config.yaml
num_hidden_layers: 17
hidden_size: 160
num_attention_heads: 2
num_key_value_heads: 2
head_dim: 64
intermediate_size: 512
vocab_size: 2048
hidden_act: "gelu"
norm: "layernorm"
norm_place: "pre"
norm_eps: 1e-05
positions: "alibi"
qk_norm: false
attn_scale: 0.125
bias: "all"
tie_word_embeddings: true
parallel_block: false
init: "trunc"
init_std_qkv: 0.0211
init_std_o: 0.00362
init_std_up: 0.0211
init_std_down: 0.00362
optimizer: "muon_variant"
learning_rate: 0.00846
lr_mult_down: 1.5
beta1: 0.95
lr_head: 0.00881
max_grad_norm: 2.0
warmup_steps: 200
schedule: "wsd"
decay_fraction: 0.949
decay_shape: "linear"
final_lr_fraction: 0.05
batch_tokens: [8192, 16384, 24576]
max_seq_len: 512
doc_mask: false
train_tokens: 175100000
max_steps: 10709
dataset: "wikipedia_en"
Each number is 128 + 24 x the weight over its row's rms, rounded and kept within 0 to 255. Layers, rows and columns count from 0. The size above them is the row's rms in percent of the matrix's.

# layer 9 MLP up, 512x160, rms 0.282, rows 352-394, columns 80-159
size [104 107 103 101 105 106 102 106  87  97 115 110 104 100 101  97 103 109 102 105  97 101  90  91 109  99  93  96  97 100  82 106 112 100  91 109 102 106  93 104 100  97  97]
[[116 146 102 129 150 125 120 139 148 138 153 150  84 106 104 138 110 139 106 147  90  99 105 117  69 130 117 100 180 144 158 137 132 107 122 178 146 150 113 111 127 137 138 133 143 126 113  94 169 185 155 118 162 115 108 143 128 145 157 190 109  95 134 176 135  86 123 163 127  75  92 130  75 131 140 117  94 158 116 149]
 [134 127 153 181 160 123 118 142 147 111 153 137 145 150 119 100 166 175 143 135 135 112 127 121 146 133 113 155 109 112  88 115 166 104 120 170 135  84 167  99 143 160 106 125 152 138 141 122 112 144 116  98  94 114 109 167 100 110 150 115 102 202 147 119 120  74 113  95 116 136 139 127 199  76 167 124 101 132 151 109]
 [117 121 158  97 132 109 105 131  98 126 174 119 119 103 124 132 157 174 116 142  91 132 137 156 153 100 167 123 122  89 123 108 118 111 117 179 109 143 166 107 144 157 138  85 129 140  96 169 100 111 168  95 195 159 121 109 104 148  97 134  89 155 128 149 109 141 158 150 124 146 151 130 134 144 129 161 125  86 110 118]
 [104  98 142 144 150 184 104 102 134 145  81 117 131 115 112 122 118 167 122 139 132 121 121 127 133 117 127 136 173 110 129 134 130  80 119 111 141 128 142 118 106 132 131 135 107 113 180 141 146 110 127 153 153 109 129 115 136 169  90 100 132 137 101 124 105 157 170 142 139 114 150 163 124 112 123 142 208 111 109 124]
 [154 102 101 169 140 141 134 130 142 166 116 129 141  88 130 128 151 124 102 119  72 150 112 144 136 144 135  89 155 140 120  89  97 129 150 116 142 133 121 115 103 105 116 117 134 144 116 123 117 176 106 164 125 112 154 143 101 127 102 106 163 109 101 102 155 127  95 147 134 115 132 146 197 131 124 138 128 101 186 160]
 [ 62 123  94 138 119 143 114 118 104  83 123 146 167 144 120 135 193 113  95 103 136 146 116 134 123 147 106 101 103 112 116 108 151 133 108 165 124 134 112 131 144 124 117 133 146 146 122 146 118 122 117 104 114 133 124 148 131 117 149 155 162 112 173 131 114 124 130  86 164 133  98 124 125 133 112 119 134  75 104 119]
 [139 137 131 123 120 114 107 133 139  67 137 103 132 155  96 116 138 160 168 134 151  91 116 122 117 122 146 116 115 151 147 129 151  98  94 133 168 122 175 112  87  97 144 182 121 125 199 120 148 166 120 133 142 106 145 128 135  90  90 170 107 113 105 143 146 127 108 166 103 152 160 128 120 133 140 129  93 164 129 113]
 [143  91 116 134 157 163 147 119 163 132 166 118 138 145  88 164 133  94 113 120 117 137 131 144  68 121 157 143  93  93 141 108 109  73 158 118 143 113 151 126 100  95 113 191 121 124 111 137 117  95 153 166 117 135 106 143 133 140 168 101  93 149 143 162 124 100 111 136 154 104 172 167 107  94 143 155 136 114 131  79]
 [147 138 137 121 117 109  85 101 123 134 124 169 110 136  96 119 147 122 137 111  95 185 120 147 129 144 134  93 118 146 111 112 107 117 131 101  87 117 161 112 118 123 119  90 109 106 173 140 103 103 142 153 159 151 100 131 140 111 141  81 142 155 124 167 166 130 122 106 122 115  90 125 154 141 126 117 136 126 133 114]
 [157 111  97 130 125 140 131 149 130 113 143 158 147 105 141 154 109 154  97 123 100 133 159  76  82 159 117 124 119 121 117 105 100 159 109  86 127 149 153 109  70 159 129 134 120 153 145 103 150  97 176 114 144 162 116 149 162  98 141 121 119 108 116 110 117 134 119 105 141 123 105 119 148 137 121 125 110 145 144 122]
 [136 112 163 133 200 149  72 126 141  90 154 156 122 141  95 148 162 108 168 101 121  91 162 121 120 188 132 104 128 142 148 100  98 132 184 124 138 101 124 114  98 130 151 149 124 131 160 135 101 167 157 116 118 124 102 152 149 131 123 127 140 132 101 157 125 105  97 123 142 148 110 103 158 108 157 125  92 121 159 112]
 [133  65  92 142 133 133  75 159  96 122 128 112 114 142 126 133 153 127 125 104 139 114 140 128 128  92 141 120 152  97  85 142 111 104 148 107 128 144 131  91 137 146 140  81 163 101  93 138 107 114 135 157 115 132 122 133 113 133 165 108 136 149  82 107 123 139 110 151 127 126 128 104 107 175  89 144 166 122 133 125]
 [ 99 114 135 160 147 157 112 104  76 117 102 151 123 118 146 151 146 129 120 140 170 124 152 119 137 104 125 176 131 144 123 129  95 164 102 134 145 170 172 132 113 103  96 142  99 201  93 143 112 122 128 132 159 147 136 170 119  49 107 123 128 130 108 139 120 118 150 176 146 151 126 129 188 147 128 143 144 106 130 122]
 [122 104 141 159  86  93 167  93 143 105 147 126  92 106 133 130 146 138 147 107 112  86 122 154 103 169 106 145 139 151 126 126 114 142  85 122 122 177 100 159 130 106 147 108 121 113 110 143 121 138  85 147 191 119 129 138 145 123 110 154 125 132 135 181  91 126 167 142 175 116 141 144 113 126  78 124 142 121 110  90]
 [131 185 119 160 167 131 148 135 113  97 106 134 167  72 148 143 139 105 149 139 147 144 172 105 162 130  98 143 132 133 130 138 147 136 145 108 158 128 178 138 155  99 157 116 154 164 105 109 120 175 128 152 141 147 156 165 111 112 112  86 161 151 181 115 108 119 141 159 108 111 110 138 172 118  84 100 124 129 103 168]
 [148 154 131 122 110 124 138 120 112 108 129 132 139 172 119 155 143 113 141 147 109 131 103 138 137 103 103 157 170 135 129 166 115 169 117 130 159 106 116 137 147  82 141 120 115  90 129 148 142 132 181 186 107 122 146 126 147 106 134 140 127 147  77 109 135 101 180 106 132 129 131 111 159 105 134 132 112 154 168  87]
 [118 154 166 149 128 109 146 142 153 116  61 171 145 157 105  85 138 123 122 136 102 164 147 121 125 167 139 116 110 164 123  88 100 128 125  98 154 148  83  97 113 106 134 122 145 124 100 138  90 108 125 165 112 142 115 142  97 139  98 144  95 115 104 114 102 153 144 135 116 125 136 160 132 131 148 154 118  96 130 181]
 [114 124  97 129 140  77 122  91  57 171 132 148 124 125 156 171 117 154 108  77 138 123 141 143  99 136  91 120 137 108 120 133 124 119 139 123 159 131 109 105 168 128 151 139 152 101 105 132 128 113  93 123 128 134 149 143 112 119 172 134 141 156 153 124 101 112 118 131 164 125 117 164 185 121 143 131 141 137 147 129]
 [136 114 106 128 163 105 148 121 132 154 152 117 130 124 134 134 149 165 122 118  97 142 126 158 158 111  99 102  85 154 128 120  96 134 137 192 181 154 121 104  89 136  99 138 170  84 178 150 131  86 159  96 137 100 102 121 197 104 116 166 113 117 136 155 109 103 104 110 105 122 106 155 121 103 114 148 121 135 126 150]
 [101 125  94 113 171 132  90 105 138 126 165 148 106 133 164 101 141 152  76 103 137 130 173 125 159 149 105 152 110  94 114 107 134 135 134 160 133 178 156 136 127 163 123 139 117 139 131 120 124  92 122 135 134 105 137 132  98 156 139 139 127 173  77 132 142 144 113 160 133 123 143 117 170 135 141 137 117 137 125 125]
 [132 131 133 171 100 139 107 139 134  68 113 125 107 104 159 146 161 131 121 107 152  80 119  97 135 137 162 150 101 111 178  86 161 119 128  91 153 147 137 116 153 133 151 170 116 113 113 133 103 112 125 122 160 142 149 139 127 102 148 125 102 165 146 138 153 123 118 127 109 117 138 151 149 156 139 121 168 121  98 196]
 [132 100  98 146 100 132 161 160 133 124 126 159 125 138  93 154 124 170 136 109 108  92 148 119 131 141 126 136 138  96 106 164 133  87 104 128  97 138 190 137 100  72 131 146 139 127 103 132 132 176 128 128  85  75 134 139 111 151 115 103 113 155 147 138 123  87 153 117 143 108 150 112 121 134  95 132 125  89 114 150]
 [152 160 159  99  96  90  94 167 107 149  75 149 152 128 172 128 161 156 141 124 133 123 108 157 144  98 145  55 128 120 144 105 151 140 103 134 133 113  94 155 108  66 125 144 142 144 111 126 173 120 120 129 130 108 112 112 149 112 146 119 154 140  90 160 131  94 103 162 174 142 123 101 102 137 137 133 136 136 138 156]
 [140 122 136 151 129 140 120 123 122  78  60 133 106  92 126  83 141 178 105 172 172 133 127 149 159 107  91 110 104 126 132 156 164  97 125 135 132 102 132 126 128 119 133 128 105 148 111 156 152  91 122 151 146 127  97  88  99 119 142 154 127 190  85 144 103 111 112 131 145 129  78 100 154  93 143 137 133  92 101 137]
 [108 140 112 138 142 146 120 149 178 133 131 141  85  91 147 143 149  87 109 127  89 116 100  99 147 150  97 123 161 124 118 152 120 114 133 134 118 124 172 114 177 107 115  95 103 102 145  88 127 107 167 159 158 147 143 119 111 101 115  91 110 134 143 133 202  99 150 126 146 114 176 110 145 102 130 112 141  94 127 141]
 [140 101 172 122 170 120 139 138 116 131 168 136 109 166  78 105 135  92  85 149 127 179 128 142  87 123 139 141 123 136 163  92 135  95 151 139 118 138 136 133 127 138 117  86  93 150 136 119 128 126 143 116 184 113 137 124 162  93 143 122 136 148  98 179 130 110 174 131 108 127 129 121 100 144 160 156  93 120 131 126]
 [ 77  98  88 139 107 128 117 139 143  78 155 126 183 132 136 155 163 152 126 149 123 143 126 141 111 151 131 159 141 163 114 143 125  96 133 154 117 129 112  91 129 102  70  98 112  95  73 187 127 112  92 137 130 111 117 126 160  91 117 118 175 140 127 133 114 129 146 129 136 135 102 122 153  92 122 112 135 133  87  82]
 [106 101  82 123 133 166 118  86 147 148 152 195 148 116  95  92 129 137 130 116 146  87 123 126 120 126 155 139 109 136 133 120  98 128  90 133 129 115  84 151 124 126 126  95 124 152 124 150 130 124 124 153 135 108 104 137 136 158  78 133 108 130 179 153 119 126 143 123 120 127 174 162 137 150 164 142 148 125  63 146]
 [105  91 118 114 149 126  92 112 113 117  93 100 118 123 133 178 159 111 188 142 172 120 156 134  87 145  91 196 107 140 103 157 156 103 160  90  97 132 169 151 158 154 147 118 120 139 175 127  82 116 103  84 122 155 118 124 121 170 127 108  92 143 102 112 135  92 125 146 159 144 158 130 126 139 111 121  94 101 126  84]
 [109 165  85 130 157 137 121 146 127 113 125 116 119 110 121 145 174 119 140 140 115 129 113 108 124 163 115  58 156 124 159 116 104 128 112 163 111 176 138 107 106 151 103 141 125  64  73 145 144 130 148  86 152 100 120 132 155 123 112  88 108 142 118 127 106 123  84 123 118 124 143  87 148 137 161 138 123 140 141 135]
 [105 136 119 132 144 134 134 102 129 122 105 112 116 122 134  91 138 123 132 183 172 129 152 121 116 133 126 145 128 132 115  89 138 137 131 123 106  95 140 111 102 138 115 105 101 148 135  95 162 111 150 154 144 106 106 139 122 116  99 108 131 126 110 109 159 132 100 117 115 128 192 120 126 106  95  97 104 141 163 178]
 [147 102 135 141 149 100 151 106  93 116  95 177 131 123  79 124 139 139 147 136  80 132 140 124 131 140 127 128 134 146 139 136 111 156 129 153 163  84 175 121 122  76 123 131 106 150 103 114 106 114 156 136 151 116 156 148 192 135 138 149 128 122 156 131 125 145 147 176 103 108  86 141 157 139 115 141 107 139 142 187]
 [132 150 123 142 145  71 116 123 104 126 149 106 146 113 142 132 122 142 121 146  81 116 135 112 152  90 120 104 108  92 137 125 186 116 137 117 182  99 136 129 142 136 135 116 164 147 128 154 115  85 122 110 127 161 161 156 157  99 102  99 118 103 104 137 137 164 121 153 184 101  99  98  93 180 122 147 181  96 102  66]
 [123 128 130 101 156 110 120  75 166 133 129 130 138 101  87 133 121 124 114 137 156 119 105 160 192 141 155 132 125 178 105 178 152 139 116  95 101 128 155 151  91 116 136 141 131 125 145 137 116 111 138 117 142 103  89 120 169 122 111 134 143 142 149 117 173 136 158 122 174 122 134 105 130  90 109 146 145 112 113  96]
 [145 124 126 104 142 122 100 158 137  68 121 116 113 106 122 106 110 138 147  98 141 132 112 127 126 131  91 110  90 154 136 142 167 133 114 126 164 108 124 120 104 129 106 130 126  93 151 140 141 144 180 153 121 127 123  78 120 166 120  85 143 182 115 124  82 120 147 163 158  78 136 118 118 101 166  92 127 131 119 129]
 [141 175 112 141 115 121 168 134 159  90 153 175 146 167 128 128 102 109 155 103 138  52 120 124 123 154  99 148 115  92 124 135 155 126 142 111 154 129  95 123 132 141  93 127 144 115 140 121 123 128 159 108 112 161 107 134 128 121 105  76 124 188  86 142 149 101 121 148 141 111 125 131 137 122 147 110 103 134 157 194]
 [136  84 148 158 153 101  97  68 145 136 122 101 149 125 128 124 112 154 129 123 139 128 140 109  66 127 143 155 118 128  89  97 106 120 102 110 103 105 126 127 134 131  76  71 109 123 116 185 160 102 157 136 147 115 189 133  75 129 145 121 135 166 131 158 148 127 136 109 140 138 143 124 132 143 116 115 149 128 110 115]
 [109 144 152 115 120 112 148 133 151 107 133  88 181 144 110 111 118 140 158 142 137 155 117  74 154 117 121 141 132 114 171 132 134 122 112 164 101 128 181 117 106 133 128 139 110 103  88 169 144  84 150  86 120 137 120 186 150  95 141  51 138 162 150  97 164 144 148 118 144 135 130 129 126 142 105 133 129  94 170 133]
 [ 98 110 155  92 123  83 131 168 113 123 125 122 144 116 146 116 130 114 134 118 146 113 152 160 122 140 121 144 124 133 153 151 133 164 121 153 160 143 102 163 156 142 142 117 102 123 137  71 101  91 119 128 102  88 140 159 137 144 141 151 112 160  90  84 141  86 124 108 121 154 107 111  91 127 132 103 155 114 105 125]
 [102 144 121 138 141  84 138 123 145 124 123  92 152 175 135 174 131 127 134  93 122 125  52 122 122 113 148 105 139 137 102 106 144 119 135 120 132 114 136 147 137 130 127 122 127  97 130 135  73 124 115 100 108 128 118 133 134 165 151 119 112 153  85 128 150 132 122 157 135 130 108 166  95  89 179 163 124 104 146 149]
 [ 92  76 117 129 121  90 103 148 149 128 116 113 131 108 133 131 135 151 126 121 110 154  69 138  29 149 125 115 151 148 113 162 135 135 143 127 134  70 169 112 156 128 163 132 112  96 143 152  80  92 147 138 143 110 153 132 134 111 149 139 150 141 194 147 133  95 156  78 108 112 141 108 113 126 131 161 143 145 146 132]
 [119 122 125 127 119 136 142 123 133 147 131 107 112 137 109 133 155  93 144 135 127  83 124 143 121 149 110 132 108 101 115 118 135  97 106  99  75 135 126  72 193 119  97 122 129 141 125 185 145 138 129 149 141 158  93 120 161 104  93 131 135 152 168 139 132 108 144 111 120 127 140  66 123  83 161 143 144 131 174 178]
 [114 109 145 114 114 139 147  97 124 123 142 103 147 140 113 115 130  89  99 176  88 176 150 152 143 153  95 128 133 126 109 124 139 119 106 126 131 115 137 115 130  89  93  82 120 122  97 105 135 156 108 114 130  91 128 148 153 199 158  73 121 133  92 157 122 155 138 140 110 133 149 171 136 121 115 147 119 123 123 124]]
# layer 9 MLP down (transposed), 512x160, rms 0.245, rows 352-393, columns 80-159
size [107 119  97 106 100 112  96 102  80  93 120 120 110  96  85  99 101 108 109 108 100  94  86  88 110  94  87  93  95  98  70 112 110 102  87 108  92 106  96 115 102  98]
[[129 119 118 128 152 116 145 153 164 138 155  85 104 147 157 160 148 107  95 146  98  85  96 101 143 133 114 142 135 118 103 127 131 107 105 150 115 131 123 117 103 100 141 144 162 113 142 135 169 110 143 130 145 124 143 124 159 155  98 229 146  97 129 155 132 131 111 188  55 134  94 119 133 131 114 153 122 115 130  96]
 [116 103 164 106 146 175 120 121 130 116 165  76  97 147 157 135 130 118 149 144  96 144 102 138 171 139  95 143 113  58 104 100 107 125 134 123 118 144 103  87 164 194 101 106 102 110 110 147 137 130 149 117 121 138 102 123 131 134 133 158 110 139 166 128 140 117 111 125 112  88 101 103 136 100 142 125 143 122 139 124]
 [125 129 149 118 135 137 131 149 118 137 128 155 126 114 106 143 162 181 137 153 154 126 114 160 158 118 146 114 122  93 123 155 102 136 146 159 134 129 112 127 165 207 130 140 169 128 137 122 123 101 136  97 140 112 111 123 157 143 117  87 104 130 129 116 182  94 171 141 141 138 130 171 109  91  86 154 105 123 155 126]
 [144 183 127 128 112 114 130 114 111 114 140 106 140 189 163 130 149 145 130 102 129 143 127 131 147 155 187 167 144 114 124 149 152 102 103 162 109 122 112  55 151 142 106 122 122 126 152 149 120 170 149  68 126 121 124 109 133 150 116  94 102 132 159 107 118 157 158 122  99 163 156 162 122 100 129 122 144  99 135 171]
 [113  75 111 185 125 121 155 137 136 151 144 131 105 149 125 114 172 153 128  92 134 116 109 130 126 111 132 145 106  82 150 140 114 126 171 129 133 150 143 186 145 154 115 140 129 102 100 120  75 186 126 126 153 101 120 113 157 156 143 128 124 113 158 110 142 121 104 103 140 122 138 143 159 185 122  81 132  84 115 116]
 [ 89 124 114 113 149  99 155  96 142 123  71 137 120 147 111 112 126 118 134 114 145 128 113 130  94 109  92 139 108 110 100 107 148 153 115 138 144 139 127 161 183 130 142 107 141 115 114 134 158 110 157 134 134 137 167 114 107 152 139 121 189 116  98 174 139 157 105 137 145 103 162 109 120 155 130  83 124  42 112  94]
 [119 101 121 111 139 103 131 123 142 146 113 158 115 127 186 139 151 145  95  98 123 143 153 132 163 109 153  91 104 126 140 128 126 104 113 138 120 117 131 133 160 142 179 111 134  84 135 159 123  56 123 123 103 101 117 150 179 103 172 151 126 117 138 132 101 110 134 160 141 110 116 133  94 172  83 124 171  81 157 103]
 [135 146 150 100 154 154 154 148 158 115 122 117 140 136 146  77 148 135  95 116 134 107 121 114 128 139 139 166 132 177 123  75 162 125 151 113 161 141 105 136 140 152 135 156 112 128 146 165 135 125 107 167 122 118 111 121 142 125 124 144 138 116 180 125 105  99 121  78 129 107  89 156 147 160 169 173 130 100 119  98]
 [161 121 138 158 129 158 108 143 119 142 134 100 169 153 130 154 121 116 102  64 120  96 124 135 131  95 171 126 150 144 136 102  91 119 142 104  98 162 125 142 141 124 105 112 148 154 142  92 166 123 112 154 163 132 158 139 143 175 116 200  90 112 141 150 104  75 129 150  99 156 108 135 106 139 122 129 127 129 149 117]
 [133 147 143 128 105 145  95 100 172 176 113 137 147 143  87  73 144 106 165  97 153  77 133 164 141 136 129  94 142 110 143 121 104 146  94 141  87 134 132 146 137 113 103 104 138 156  86 159 148 159 130  61 183 108 151 161 124 130 149 104 119 114 127 120 124 151 166 136 101 106 121 134 141 139 144 101 131 126 131 159]
 [ 97 131 122 124 131 122  95  79 169 105 169 127 128 146 145 153 154 136 119 142 124 133 127 110 171 123 107 131 135 130 135 124 104 153 155 138 133 122 115 133 149 158 160 162 123  94 123 133 106  95 109  79 168 153 132 136 142 162 108 140 118 141 158 164 135 101 120 126  93 143 107 117 140 149  88 102 121 144 111  85]
 [ 98 118  86 135 156 146 177 185  75 126 117 171  83 128 171 114 131 168 134 120 128 123 144 136  94 121 160 146 140 116  79 111 116 103 118 136 151 116 107 115 157 133 126  99 134  92 109 114 163  65 109 106 128 118 126 133 127 120 145 130 160 167 132 131 154 177  99 186 150  91 101 142 124 158 117 137 152 135 130 139]
 [122 175 147 155 108 180 118 131 121 108 149 104 157 124 120 126 119 144  94  87 108 134 108 148 129 105 149 159 142  98 133 105 121 108 118 183 152 136 170 150 143 157  85 170 103 107 102 105 128 105 136 104 125 159 105  89 115 118 141 160  99  95 126 129 124 106 104 165 161 151 119 135  92 118 149 135  90 108 113 127]
 [134 157 119 117 115 153  88 167 113 137 100 114 127 175 190  59 117 129 112 164 133 120 139 101 126 132 132 126 130  98 138 138 130 143  88  92 128 173  92 111  96 124 102 121 143 113 138 136 143 117 118 130  86 126 140 154 129 119 117  82 150 124 133 108 113 108 169 154 158 109 162 103 131 137 102  95 128 119 172 123]
 [146 127 156 118 119 135 122 134 135 149 151 109 141 172 124 129 145 152 102 100 138 155 132 143 175 127 171 151 129 125 124 147 113 173 119 150 111 135  92 118 165 142 101 176 159  94  78 146 145 104 115 117 133  90 137 153 155 154 100 130 104 128 146 130 113 161 120 107 115 123 106 139 109 162 100 107 112 122  97 137]
 [121 120 137 115 132 118 156 105 153 118 137 129  89 101 132 108  91 132 106  79 115 151 136  85 126 127 177 132 129 115 118 141 107 110 109  96 137 144 146 144 117 150 140 160 108  95 147 157 116 120 110 146 130 166 142 135 103  95 154 185  82 102 153 114 146 119  76 147 148 116 146 141 111 161 153 147 157 121  59 145]
 [159 144 116 143 121 164 140 108 151 132 144 154 108 136 135 103 158 131  79 144 124 156  99 137 154 154 141 140 157 113  70 116  78 113  85 104 145 123 144 127 124 134  87 106 125 134 136 109 128 120 134 125 130 134 140 141 109 151 133 119 143 137 110  75 181 127  76 113 123 137 131 168 135 137 141 189 127 102  97 118]
 [140 161 126 142 155  91 118 142 137  98 156 103 180 151 145 119  91 182 108 138 131 141  90  95  94 205 154 137 147 104  96 101 102 114 104 144 109 118 121 121 118 124 116 125 134 155 166 116 139 120  75 149 138  91 111 140 121 113 173 160 134 113 119 122 100 121 160 140 173 136 106 123  99 104 169 128 113 140  80 134]
 [110 111  82 175 120 148 144 118 118 153 143 138 153 169 151 109 139 125 134 124 124 127 142 113 122 115 167 121 154  88 132 108 115 113 136 106 109 138 142 156 158 112 164  86 104 128 108 116 133 162 109 121 169 107 154 139  97 141 133  70 135 122 134 125 123 124 115 153 133 131  92 126 136 158 100 126  77 107 116 143]
 [111 107  94 141 135 130 176 150 128 155 147 118 165 117 128 111 143 108 142 102 104 158 164 119 124 143 123 116 121 126 132 157 131 102 173 146  82 125 123 146 147 126 137 154 115 149 183 138 121 122 164 145 140 130 115 133 193 173  84  86 109 140  93 115  94 139 135 121  92 119 124 112  92  95 157  98 163 135 103 154]
 [110 125  93 172 142 155 139 112 115  93 151 108 100 142 111 133 126 116 171 136 119 160 149 149 142 124 159 115 123 126 138 129 119 145 125 137 103 123 138 135 166 155 126 116 129 131  87 123 145 152 106 152 131 186 121 141 162 130 124 134 177  97 106 150 151 125 140 131 135 111 121  85 119 113 108  97 109 155 116 157]
 [115 139 123 124  79 129 156 154  83 130  96  73 153 143 138  97 120 135 127 137 143 137 114 121 118 151 108 122 107 128 137 140  92 151 164  96 112 131 108 114 172 176 147 118 100 110 140 112  93 103 151 121 116 119 108 126 138 153 125 126 119 134 127 123 116 126 190 119 153 113 164 153 100 173 135 175  96 106 107 152]
 [117 127 145 163 127 130  83 129 123 138  82 102 146 131 121 115 148 151 121 128 156 128 116 136 101 141 149 121 121 130 144 181 109 121 131 117  83 143 132 117  85 138  97  96 133 152 134 146 124  60 125 141 154 130 154  89 106 138 128  93  98 136 138 118 105 117 142 141 121 172 132 117 116 112 105 159 151 149 142 128]
 [147 111 113 131  85 125 120 138 134 136 123 107 111 123 128 136 107 110 121 131 171 119 130 158 186 147 168 101 107 124 138 166 123 168 107 126 127 164 117 131 136 121 105  74 136 143 104 148 120 152 104 133 135 191 137  95 129 134 100 166 138 144 158 111 129 138 136 132 124 139 119  93 127  70 114 144  68  62 128 121]
 [117  98 145 160 179  91 173 163 163 105 161 138 109 103 141 148 146  93 187 135 159 123 120 144 125 142 122 121 130 120 150 122 124 102 131 126 140 133 116 124 151 142  83 144 144 118 113 145 140 102 130 152 124 153 114 121 140 132 153 191 164 129  94 103 100 141 117 101 100 123  86 141  93 140 108 114 132  88 125 116]
 [137  95  93 117 111 115 102 133 143 139 119 131  95 144  94 137 146 115 137  78 139 122 109 129  69 141 152 159 129 106 102 138 139 139 110 133 139  89 143 114 138 134 119 138 130 110 123 168 135 138 135 114  99 174  84 123 147 104 191 135 144  78 150 116  93 156 163 135  75 120 104 135 147 136 131 126 121 121 134 129]
 [137 131 131 149 102 137 102 136 182 156 127 146 144 107 111 119 118  91 162 138 136  92 102 110 163 140  97 102  88  79  84 136 138 150  96 130 138 134 167 108  84 175 171 128 140 141 148 130 134 180 161 130 124 138 122 124 141 144 111 134 115 115 135  84 106 104 118  74 139 150 130 169 109 127 148 139 140 174 152  98]
 [156 134 165  99 156 126 154 149 173 114 135  98 162 147 132 163 126 139 160 108 142 103 139 129 102 140 157 105 152 129 152 128 154 114  66 152  96 136 160  93 121  84  99 112 110  99 133  95 137 108 153 142 163 114 137 114 121 112 144 109 156 130 124 115  76 129 125 102  80 104 126 148 110 137 150 108 124 112 119 150]
 [ 85 109 112  96 109 125 125 114 184 118  94 159 137 132 171 134 182 100 155 170 105 131 124 118 127 155 157 109 158  95 132 142 122 155 124 153  89 122 136  88 155  79  99 126  94 147 134 137 135 113 140 113 145 140 113 113 111 122 121 139 152 172 120 136 177 143 152 143 120 162 132 136 141 107 102 116 155 179 127 112]
 [118 112 119 106 135 102 187 139 101 107 131 131 157 142 149 146 181 120 137 116  99 146 152 166 106 113  90 121 126 120 141 137 128  80 136 122 129 105 122 154 145 134 117 139 112 101 125 115 127 142 117 113 140  54 126 100 119 140 110  96 147 106 102 122  87 171 124 130 113 141 151 149 121 141 121 158 148 143 121 107]
 [131 106 147 140 163 125  96 112 145 140 120 135 110 114 119 115 115 167 212 133 120  93  90 124 125  93 110 109 145  88 134 113 148 125 126 116 144 115 127 157 119 178 112 131 133 135 112 113 116 160  77 111 124 145 132 123 148 140 133 174 113 130 100 136 127 143 112 147 119 165  99 169 119 112 139 106 147 101 133 109]
 [146 147 109 120 104 135 120 107 170  78 157 122 105 143 163 152 140  87 136 154 158 154 143 141 120 168 109 149 143 129 100 126 144 118 119  71  89 105  85 170 131 161 127 140 124 163 114 112 134 118 117 147 110 149 176 133 162 101  75 128  94 146 127 116 144 117 139 122 173 114 141  92  97 142 126 124  72 138 147 104]
 [170 119  88 111 120 109 111 135 145 103 150 161 130 114 145 105 145 160 146  91 122 148 141 102  85 122 124 109 121 160 116 105 137 135 111 145 189  87 125 116 107 102 139 175 153 108 136 134 104 146 113 132 137 102  99 131 131 120 164 132 156 129 166  87 122 133 117 146 156 102  93  89 155 109 113 178 131 120 170 106]
 [ 94 154 162 144 130 126 111 125 107 159 131  92 165 130 132  95 134 142 112 119 116 185 117 124 106  92 123 154  77 146 120 141 122 122 150 102 111 124  97 108 159 111 179 148 141 161 141 128 114 124 135 146 117  95 121 165  72 155 176 111  73 148 125 138 170 121 144 143 119 121  91 151 151 133 143  67 158 143 103 172]
 [109 144  99 159 136 127  98 139 126 141 153 152 168 143 174 162 134 124 151  78 106 144 117 126 151 163 147 127 152  90  90 168 111 133 151 145 124 114  98 103 148 147 176  88 131 124 139 136 113 150  79  85 144 146 134 108 118 119 111 152  91 114  95 126 137 136 103 121 120 114 125 137  86 126 123 153 131 127 128 148]
 [135 107 166 121 121 127 135 164  82 146  73  59 118 115 171 146 117 113 144 114 144 148  96 123  76 107 120 126 103 172  94 106 141 153 106 120 125 122 114 158 116 144 185 129 144 139 113 122 144 119 110 146 107  88 129  97 133 152  99 178 125 133 126 154 141 139 153 148 139 112 143 154 133 117 133 144  54 113 142 118]
 [126  88 104 141 126 106 128 120 136 115 119 159 114 111  76 145 112 124 139 139 114 102 117 138 101 148 161 123 166 121 117 168 112 157 108 121 158 143 159 118 160 110 119 113 111 134  85 182 116 122 135 130 132 126  94 146 130 146 149 125 118 124 145 148 137 142 106 102 178 129 162 158 129 114 112 100 121 182 134  83]
 [174 120  78 142 124  85 100 130 102 124 120 129 147 141 171 110 183 131 132  86 174 103 100 163 188 157 112 127 132 137 126 147  72 144 144 155  97 136 130 120 106 130 133 124 153 112 160 122 110 185 115  72 126 116 154 174 150 124 133  98  99  89 144 109 178 108 133 168 106 113 142 144 124 132 118 133 149 119 127 175]
 [127 127 125 127 152 124 109 119 128 118 143 126 143 134 137 138 112 164 145 149 161 140 134 104 160 142 138 152 101 131 106 134 109 102 171 165 117  95 111 149 179 152 139 116 119 141 136 125 127 157 148 117 146  98 147 141 125 127 174 112 139 140 106 125 129 144 155 140 102 116 140 172 147  97 137  86 146 118 102 102]
 [116 108 141 101 126 137 191 112 104 125 115 107 131 160 112 110 123 126 116 107 145 187 122  92 121 167 133  91 131 144 103 167 114 126 125 180 123 148 124 158 129 135 154 140  93 111  80 124 107 127 127 146 171 123 181 143 148 127 117 172 148 140 132 184 146  98 126 119 102  74  92 108 134 148  82 166  95 116 143 114]
 [115  65 111 139 133 110 116 141 172  88 119 114 147 149 143  97 126 140 106 146 132 160 158 137 116 149 130 117 145 134 105 124  95 160 156 125 111 115 158 141 146 126 112 120 119  96 111 124 115 100 118 130 111 176 162 175 119 120 151 107 160 110 143 126 177 124 143 132  97 102 152 118 128 105 109 154 160 133 144 145]
 [121 131 101 158 141 138 144 171 117 144 154 125 157 111  81 125 125 145 101 129 119 125 105 116 115  97 176 169 126 137 102 169 136 142 100 155 127 147 129 150 148 110 121 105 163 119 105 127 144 142 105 168 159 149 132 135 154 119 116  99  93 112  96 163 121 106 114 126  75 132  98 177 111 162 116 147 130 138 105 131]]